Weights of a small transformer language model.
Size: 10 layers, width 576, MLP 2304 GELU, 52.6M parameters.
Architecture: LayerNorm before each block, rotary positions, no biases in attention or MLP, embeddings untied during training, gated attention, exclusive self-attention, an embedding shortcut, capped logits.
Training: a variant of Adam for these matrices, 1039M tokens.
Each number is 500 + 25 x the weight over the matrix's rms, rounded and kept within 0 to 999. Layers, rows and columns count from 0. Numbers have three digits each.

# q: layer 4 attention query, 576x576, rms 0.0469, rows 0-41, columns 0-71
# k: layer 4 attention key, 576x576, rms 0.0466, rows 0-41, columns 0-71
q0:524511495499502515490451533500518521475508514469500510504489464527467464477520506496505489500495489516527510506508483502526511468494536495452479478505486484480514539473495468496511517521485508462509513490463484501487
k0:508486501471504506471496491487501522516541502482523522489480496465518503526491491492473504486530503519522513517529469519508459520500499500482508446529504524477528520496506460524486526498506504502530483506500500502524
q1:479527507504523517542494518538513504493478527506522507496490499486496505506496506497495463502494502501497504472519509500468514486498486470513508516492509465498466491522519526452502489488474519517495502499489504495514
k1:474494487525512513533519505525526516515523505510482505502523531479454546446475519514516530498524503508524498487463510516491507501510534493477502509478517515488501478437468521509484509500531531483517500473479507519471
q2:484487488484511502522511523462510502511466522532500549464461513500526489488476507485491447498489493516517451493514517494496482507513507481475523453520501526533512475504503517531500487507513495508491482494477494485475
k2:486510537544497533490494524512489501486498521527512430504512524487527501541481457506498516499490517509497469488499502502494527472524515497507491487498489493488487485480492495559524516493463509485509473518494512478502
q3:507503514540539503454533443484452501514536506533558508517503495526495497496493492463497525483509478492516443490523510478502510478506489474509489483523541555510517524476491461465516479515499465476553506494505486495472
k3:515536562499484527506504468516473472510493508510548505471499495491479513539533466502458522502488483519497481525540495530541479469499526515511472498490455497530488486493514503477506505527472499518522499529505486517482
q4:517497497534513478501482523516500528502462579466528533514496469515435539453496521468461504473513513528485503466491471474513463543494472515507511508487451505481555481514501505471466498502525474516516455502492500496474
k4:462511493486476494556523500465488569496480514480503510473509517504485501493480497469502518531522511536498510523489509495517475514502542507475535486492515470506525497506519450484476512518476509546450473468484454515481
q5:492455529513522444503519468475466471504514517502487521520485491498532517482499480518479493469473494497492491483500487490505440504497504474568496531533534538522519512498492509490519483471491472518519503492547505475507
k5:480510497514501531463483469516530471494522492518513486514484535463478508528481502508532521482485477517515497502524523475511482471538454492482511474488532525467525522523472500529495507470504494565466476526523505490498
q6:492490545460539467512539481527496527503464486503540512511487510499482500512491514549525462461517424525516440542498516538501461500481460483472546456499495500521547476523511516505508528503509502515488457489492522519518
k6:499493511508470502472484527542476528505509527519505510473491511498500485539512448496473485509526511464459532477532537502472522495506503511502487535479489571471483526494499512539495539459507515471458489534536534481500
q7:511498447464544525510522502464522492509474495513508492503524456496495476485509504491513556516486479507510510495520497544496507525493483463522500496479513477507536534523510495445506495537494506475500539473476498512488
k7:503488507468519500526512491508477459516498541496488515475514525515538503481473488547494502500474505501507493487497473472503492497520492553515496528497495533520503515503483501502523484525495458456522508501478527514500
q8:486531485471504560511475550474529481518497510478482467484549478487472502491507563487476539547462529493524483461506523497500517493489463513524485512436484474494475517504512502541498492502506511440520524496463478499474
k8:502424515463483480519488546480511514498502539504474481504507497488507517461500483560519452519498530463496527526467491423496489447503535541506501464480525473483480484488517494508501488521528487463495522515493456442488
q9:501533502491534496563499547509532507540523549493490478432508521434491483499509553500479509504519533515476518496439510517495528521487488541531496534490489494487440524502524502499504520487507481515559488497466500544514
k9:504510522505524500557527515485502492508477516513504517502523506486497511504489501516512484501508502494513503473504499507489512463477524487497484535488511505506510503490502494496506502519526501471510525496480506482485
q10:485494525513522475510481470490463492445494462498491494546480428518502476521524537485516500499469479500494477478492498475460496515503482494490471521489516462505477482489440517488520510475487504449522499451499562446559
k10:486518496570502509541470474509502483507499493508521473507472498511535496496504497495475461484479497512525461517534522455488500503519451513446520526494563522478481507499516526516479509517496489493554508507508538505453
q11:499524518481511512511489474509514522484480522484508507491517467448518479518527515486493502465504493512477481512522519456473493510531518515501481545532485513523507485468501504460496513461455502505540499468494492476507
k11:501554496438458499526526495471482484502462499518504496475492521496485464510519507496539574512516469521496510451525399545527467494452461504455519507496496491519490481521510487468512492571497513542543516467491502548529
q12:486527510501465482474489525508520525508489536496527513486494491538504475496491517489505502477493392500465454474487496519484489474507450534491530507516520524530490474499520483497530491490517506501550497529512489512562
k12:540487503460511483441481491514489477478472525496482526513491505486499474555498498483487506451499462509480516495501530582519480520503496525461498507521489525516511464517516493526543535540547516512518503518473570499517
q13:510493499523503459523487464480531492571497450513515516504494532442492521497512502473494495527534529503516503505506485478516474496487523491536512484516445503518531509498506497533479504533436512464468501489503486535470
k13:469526503458511487542493492534579526492504528504571516506523516490497504524501526450515479504495489446528465536502503500483467467484534509497506488482510535524541564487518498507451538552521525515466513547485493527480
q14:497498503506492536546480487508509480514510539477481496478501478510476486460478497452510535535471502471503533465542464470471482459508481524490485536458498531508492520462494517490520478489509523533526548512486521488504
k14:464507519517479540548541463496476460473519554503497530502506502471469479495527521477508501481477532472539521467490521519499488519530487488507463497458485487519514477450507491533512485468482494513537497474482519543476
q15:473515514482506491488514495443539484513446474465538546497516476462509503508497544547484516434524505496499516511475517502533540505482488490505474475482494488510500475481485471490519541436524462552483537519479512471455
k15:469466531458458495509483456486519518506481499494483462465511496511493507533473494500539517514469480463478508497491494484484507485509499471517494501494536448519507496489497504512511529502518508499471534511429499481488
q16:486513511512509474497468506489506550481488536503517503487522529507467486516465483510504497490535495540511541467505498467502484499468469487456484545514458462479496456500508539470485510449481500516496546546557513507506
k16:497510490473530490499485506535492530512486512489510541511470499489459520524478469511492500482490464512510541501521524504473537487530467484461477495479518494499516514531500529505499508481473493489487498530519501489502
q17:509508486479538500505483503458494464472502533468461477509491501515477505476466512518485464516509469492510507482477517531515533492512471571486542542514482502484507471515584535562507471483493491496522532519494508534498
k17:487527520497519493505478510490556519493515494484499529525515516496501500468509473514512501481502502549539495484478521504478473473473463497531497461502520538481510523495536514543506504442449476486484498491515482525488
q18:535511514514524482501521452501510534499499492481497495532519473508505512482506491497523498493486504509528479511522519469509525517517505493483464485466466497521512497509463491485529515511483443480529498513479566465489
k18:499508520488495486509504499505519440486470506475493522480493543498529478534530465477525513487514497512529525502530487493510511501512457489503529480503514487485500509509509510511516501536488457465532517518493523514489
q19:535474522518512496499498486487492451525503514495464494498485511480510506494487486466500494481495487470511497484462416513537550522511484501538500508473567488504516504527475494476530499461504510527486478484514503518467
k19:491464505515509494537502544457519484494501461498531505540568505498479509464489493444499502484528523502487523514487491520474522500470488525537509524504526529541471538486514481469503487490523496454488468445499487478509
q20:509500494508481536496465557546483465483510434522422508497491483525512472470531482500499488599530536486469476488462438514502513472482556519509490477527486508467526530499522505500496506514476517435495476508501528502500
k20:440542467458469523533515479492527497537464524518473522501472471486531464469513508482515490492512472492503507497502502463487464469504530493502498474514522501478501512496503506500466487504479486467469452537502479514497
q21:485499512478472471495482482541522491496502540484526531525464491519500517524489521455503505499494533559483508529469508512468518495496524504469499494514490508516536472516535533536513447488492467505479466510503509517444
k21:558562502511441464498491486527525462546493566499563549469472508483521491527519489465491518494464501500501506519499502492517505536547500502475542526511506463473532528513516512516506492481496520519528483455498511562471
q22:499479473436463501457477493465526516463507484487507497473492531494501479538462501499472533546483488525532485508485508476511552509538505512531496460522490489532494521473508456517444535533513500528509498522470486529484
k22:500454543443438525496513501484504518552508502497496515495545518496529456507466483526482528549505481479475496496475483477506512537513544526531472475491449488507474528482503527513441517537513534501538519560458482516504
q23:464501478517506428478496519487499484487520503490479504523516497504531553504513525510487508524516526522546474517499483499485533537473513529519489470485509449515501496497496484506539478481514478486512463492496521511508
k23:480513503523506488499495528530525505471522499473506470457479547506556533498523523521499540474508525559528507537452483450512466588437502506550472488454506446502490479494491480499537510497458455504527462502466501503517
q24:531502510492533513449488505513466503475550539466507487486533488505517495507484495492474527455493498524461457478481499525505483527507496489506464479534504525491519495528461526466505492494553497511538482510528491510479
k24:566474527533501500486501550543505449473510535454485492466522484471433456503490433461492411481494502434507465507484531493494497479504488458508466541533528545504497518528436586452544484521514510445523512486547543528491
q25:508485506469507444477487484437498486510507502523553495508470525533502512560499495508481440475520457497479543512482493520511478507491516509451469509511498524487534477502534467517488521537537521499483493504491496457502
k25:482501516497480483455513503470493478517519534531499498472464507519540493533473502532511506492522486496467516525500496551480510485528516457543514491465510467477503505523490511485487529518499499555513552464479516491464
q26:518515504501494540527536499520524423530470496472441517521503458506442522439512452466466456498481507490489507503516498510500471468507484485491473510522514517541516510470513566514490495508534515520519510463516547465483
k26:509504433496489456501563515504515534548467450491477468521496474482403500432508486471470494491453551480493483503483510479487489429529546496493468511485541503521482515473520544467522461525555481492465465484476498484469
q27:464516507506446484530504501429475459517480492512519471514505507438552554471508510503477512536505487540533530487488486513483455526491497520505512504497483485484490528464539488555497535503537504530507515463458512476449
k27:469523507444470529506490463431492445495474481526482502510484545483519549485505514481480533530507459515487502527511438513508504502460514544569538481489507515480485474500539487521522506510495510493477511456484549483490
q28:509508494545432460471546539489529486554528550516524572500515517473518524493506460490515506506482481471474489444487454498495419515523468486492496552503508498476520518537475473527576477438496545503521502442535492508478
k28:527444509526503501490502504521472536526531477505529524475468514523539484500520511502479489484489554475468492447495504454517480517486542502518420570490515526488524495498498464508559444490514491484478484505492518457525
q29:478456505514540535474479521537487519545492505488473510498463439487495489511478472496484486517487504480494490512510513495498551492502508484538487501526492507498497493481487535475486462458501531469491489475510526458480
k29:431464541554469474522503537526486519558503500475378545564521423458469530554509483464523490508479440482533448480539561493522535442511524456484496525554498471519492518448410520509503400490515512455535477529557511515526
q30:475496509521505533530493479514467390484497531519476443499472493480464488482541485503501480554530491494537522493473491527467523481503515499482507484473459455504475481472522541536500507507439486492500545474517506481496
k30:494540500505473562525524484501505458537449504502510484478462535481489495516517456506497507515560535493515543516483502566451521487484524488519549505443505515535474508518551549518502521518422509512461518482519517539493
q31:501499510552533468547501472451506520498546467486529536541547515586512502500448517453516429514522490553472511553502526489454514524520481524515471479508476460533508510529494478422517533520525491556551482496515506509497
k31:458506505546501442525526488524504504541515460491531528487567472552518489498466457501567470474501539560499485569503474563463494490532492541553503455521528453513478501512472518436524536530548493571517508482521519499410
q32:497504448487504489541550521493523478505487508519536524509527482517470489488477503468518519510500503439481522514482511520526487438491533485486512498491483456511493471535503515505491504470464494511469498500495515524515
k32:478513476497498497526504497461514509464487499498463508480503481498509517489493487482487461490501506527564534503447474466499488501482550484513521515475525496488494465495509543518510488483495502503510516458524494479482
q33:481539493473486487467505483451462459498484532538522486469504495500502462485458505506522515513483489480511492475464535508520509505514530484474486488503531470473518476511520499494518515505478474476490523492498475513518
k33:522510496502489479493490511480485453527484531506497488512485517490509520484532479508493494483463489525496496511510542476486518491531475493488438514492512530518460507509463542500545501488517480493493490483509523563485
q34:537504515514477481478467503493526522495529487499484468516503516499474486512514480477493486487494496485484522458504526470489475511502471522507514491527499505495498563492520510491489519521505522486533504508503489507513
k34:500531457444445508478469528518446511508504488479529526458495514494498505549509522473509528480484479501486497509555495539533483517505512503482493462520508494537488499535459463536517476524505512512490529495472499496541
q35:503463531516487467508525479477524474516492484476454517539514498513513517528520503584477446486505512512497516515508498502508537490436494479520507528454538549507500488477519495516466510505528510495502484452511496481479
k35:459480485462506500525505516531524506486489494514518531491539458480475516495460516500469502466463467497513530522504447503500498474472520521481496510518481448481511494489495492498502504528478517496499466512493573484481
q36:513479492539519542520490544504520496478424502487462515506516496453469445530509524523530509517521514503501487474479471481468461546492484520503496524509503448514441517527509543508501516488489531479505504509508532508486
k36:534513487501526519562525492474488505505485525493478476527479485547496495467504480541488505537514487505529511476502506484498487484485485483488461535496507505496494495501468559493493469519506468481520547464520529511480
q37:534496532527502491482468494507507464527517524495457530495493433522460487447515495508450533508508527498509457475523473489542540455516483522507482462515461526533489528502505497498509499473531493468501470442497509504502
k37:464496526531533520518489499500519512504468506500510491496524502529488466457471495504520492492518510536531453498499527467514451485482507493491514495469504508453500450464551483461514516515477506508519520505527455497473
q38:524506546471481439483463504508469501510521508499463513442492490493509465504486515465474486515522481513475471504496491512511463532500482494495469504518484494506514542510544485474517512507469501504530511508505491488522
k38:511518464511518513478471471466517487505530504481517498483521468522489491562514493479489484499491470515458474519511490509539484536491523529486498515497450526517500501512509511515488521515489483501535543510473455475464
q39:494485457479486490471488496478511472496509520517528486467455465527476462461476484516541470521482478494523507508536516489518499493502512468459482468532507491500490477490476503538496513502508473456493538513496496455535
k39:537488505549476458456505484476469495514494490514485464474501484496509530532541427468535519474502445482495493488543488508540499513554516520487490482504508472462526538528506468524536522497501509489480504501487479514496
q40:491521499536480542482485524516489500494512505507506489469515514503523467526491522523511502511519519465484514474464490490525549517519512503480490556470539451520442452492494480511523516493488493498524512546517509557534
k40:527519504527534528464502506481550502483478447485474493535523517545510492488511505518524497483506511491482500480515500533509512508501483511498452486485495508489504473471502490526529467525536490545519520510486446495456
q41:482495426483507511476482483498475546516488506502504515464486516515475502515469485551517453509480504562523489474505473519508520472531512502491534486483532491529525517520438504514477474553505484572490489457515510513534
k41:490519513510505503516480496483462517463505504499482511497502498487506490471492502509480469498543519518522499504497530519507508502521527509511490491503498485504489513500516508540505503502455490502503470489488486511494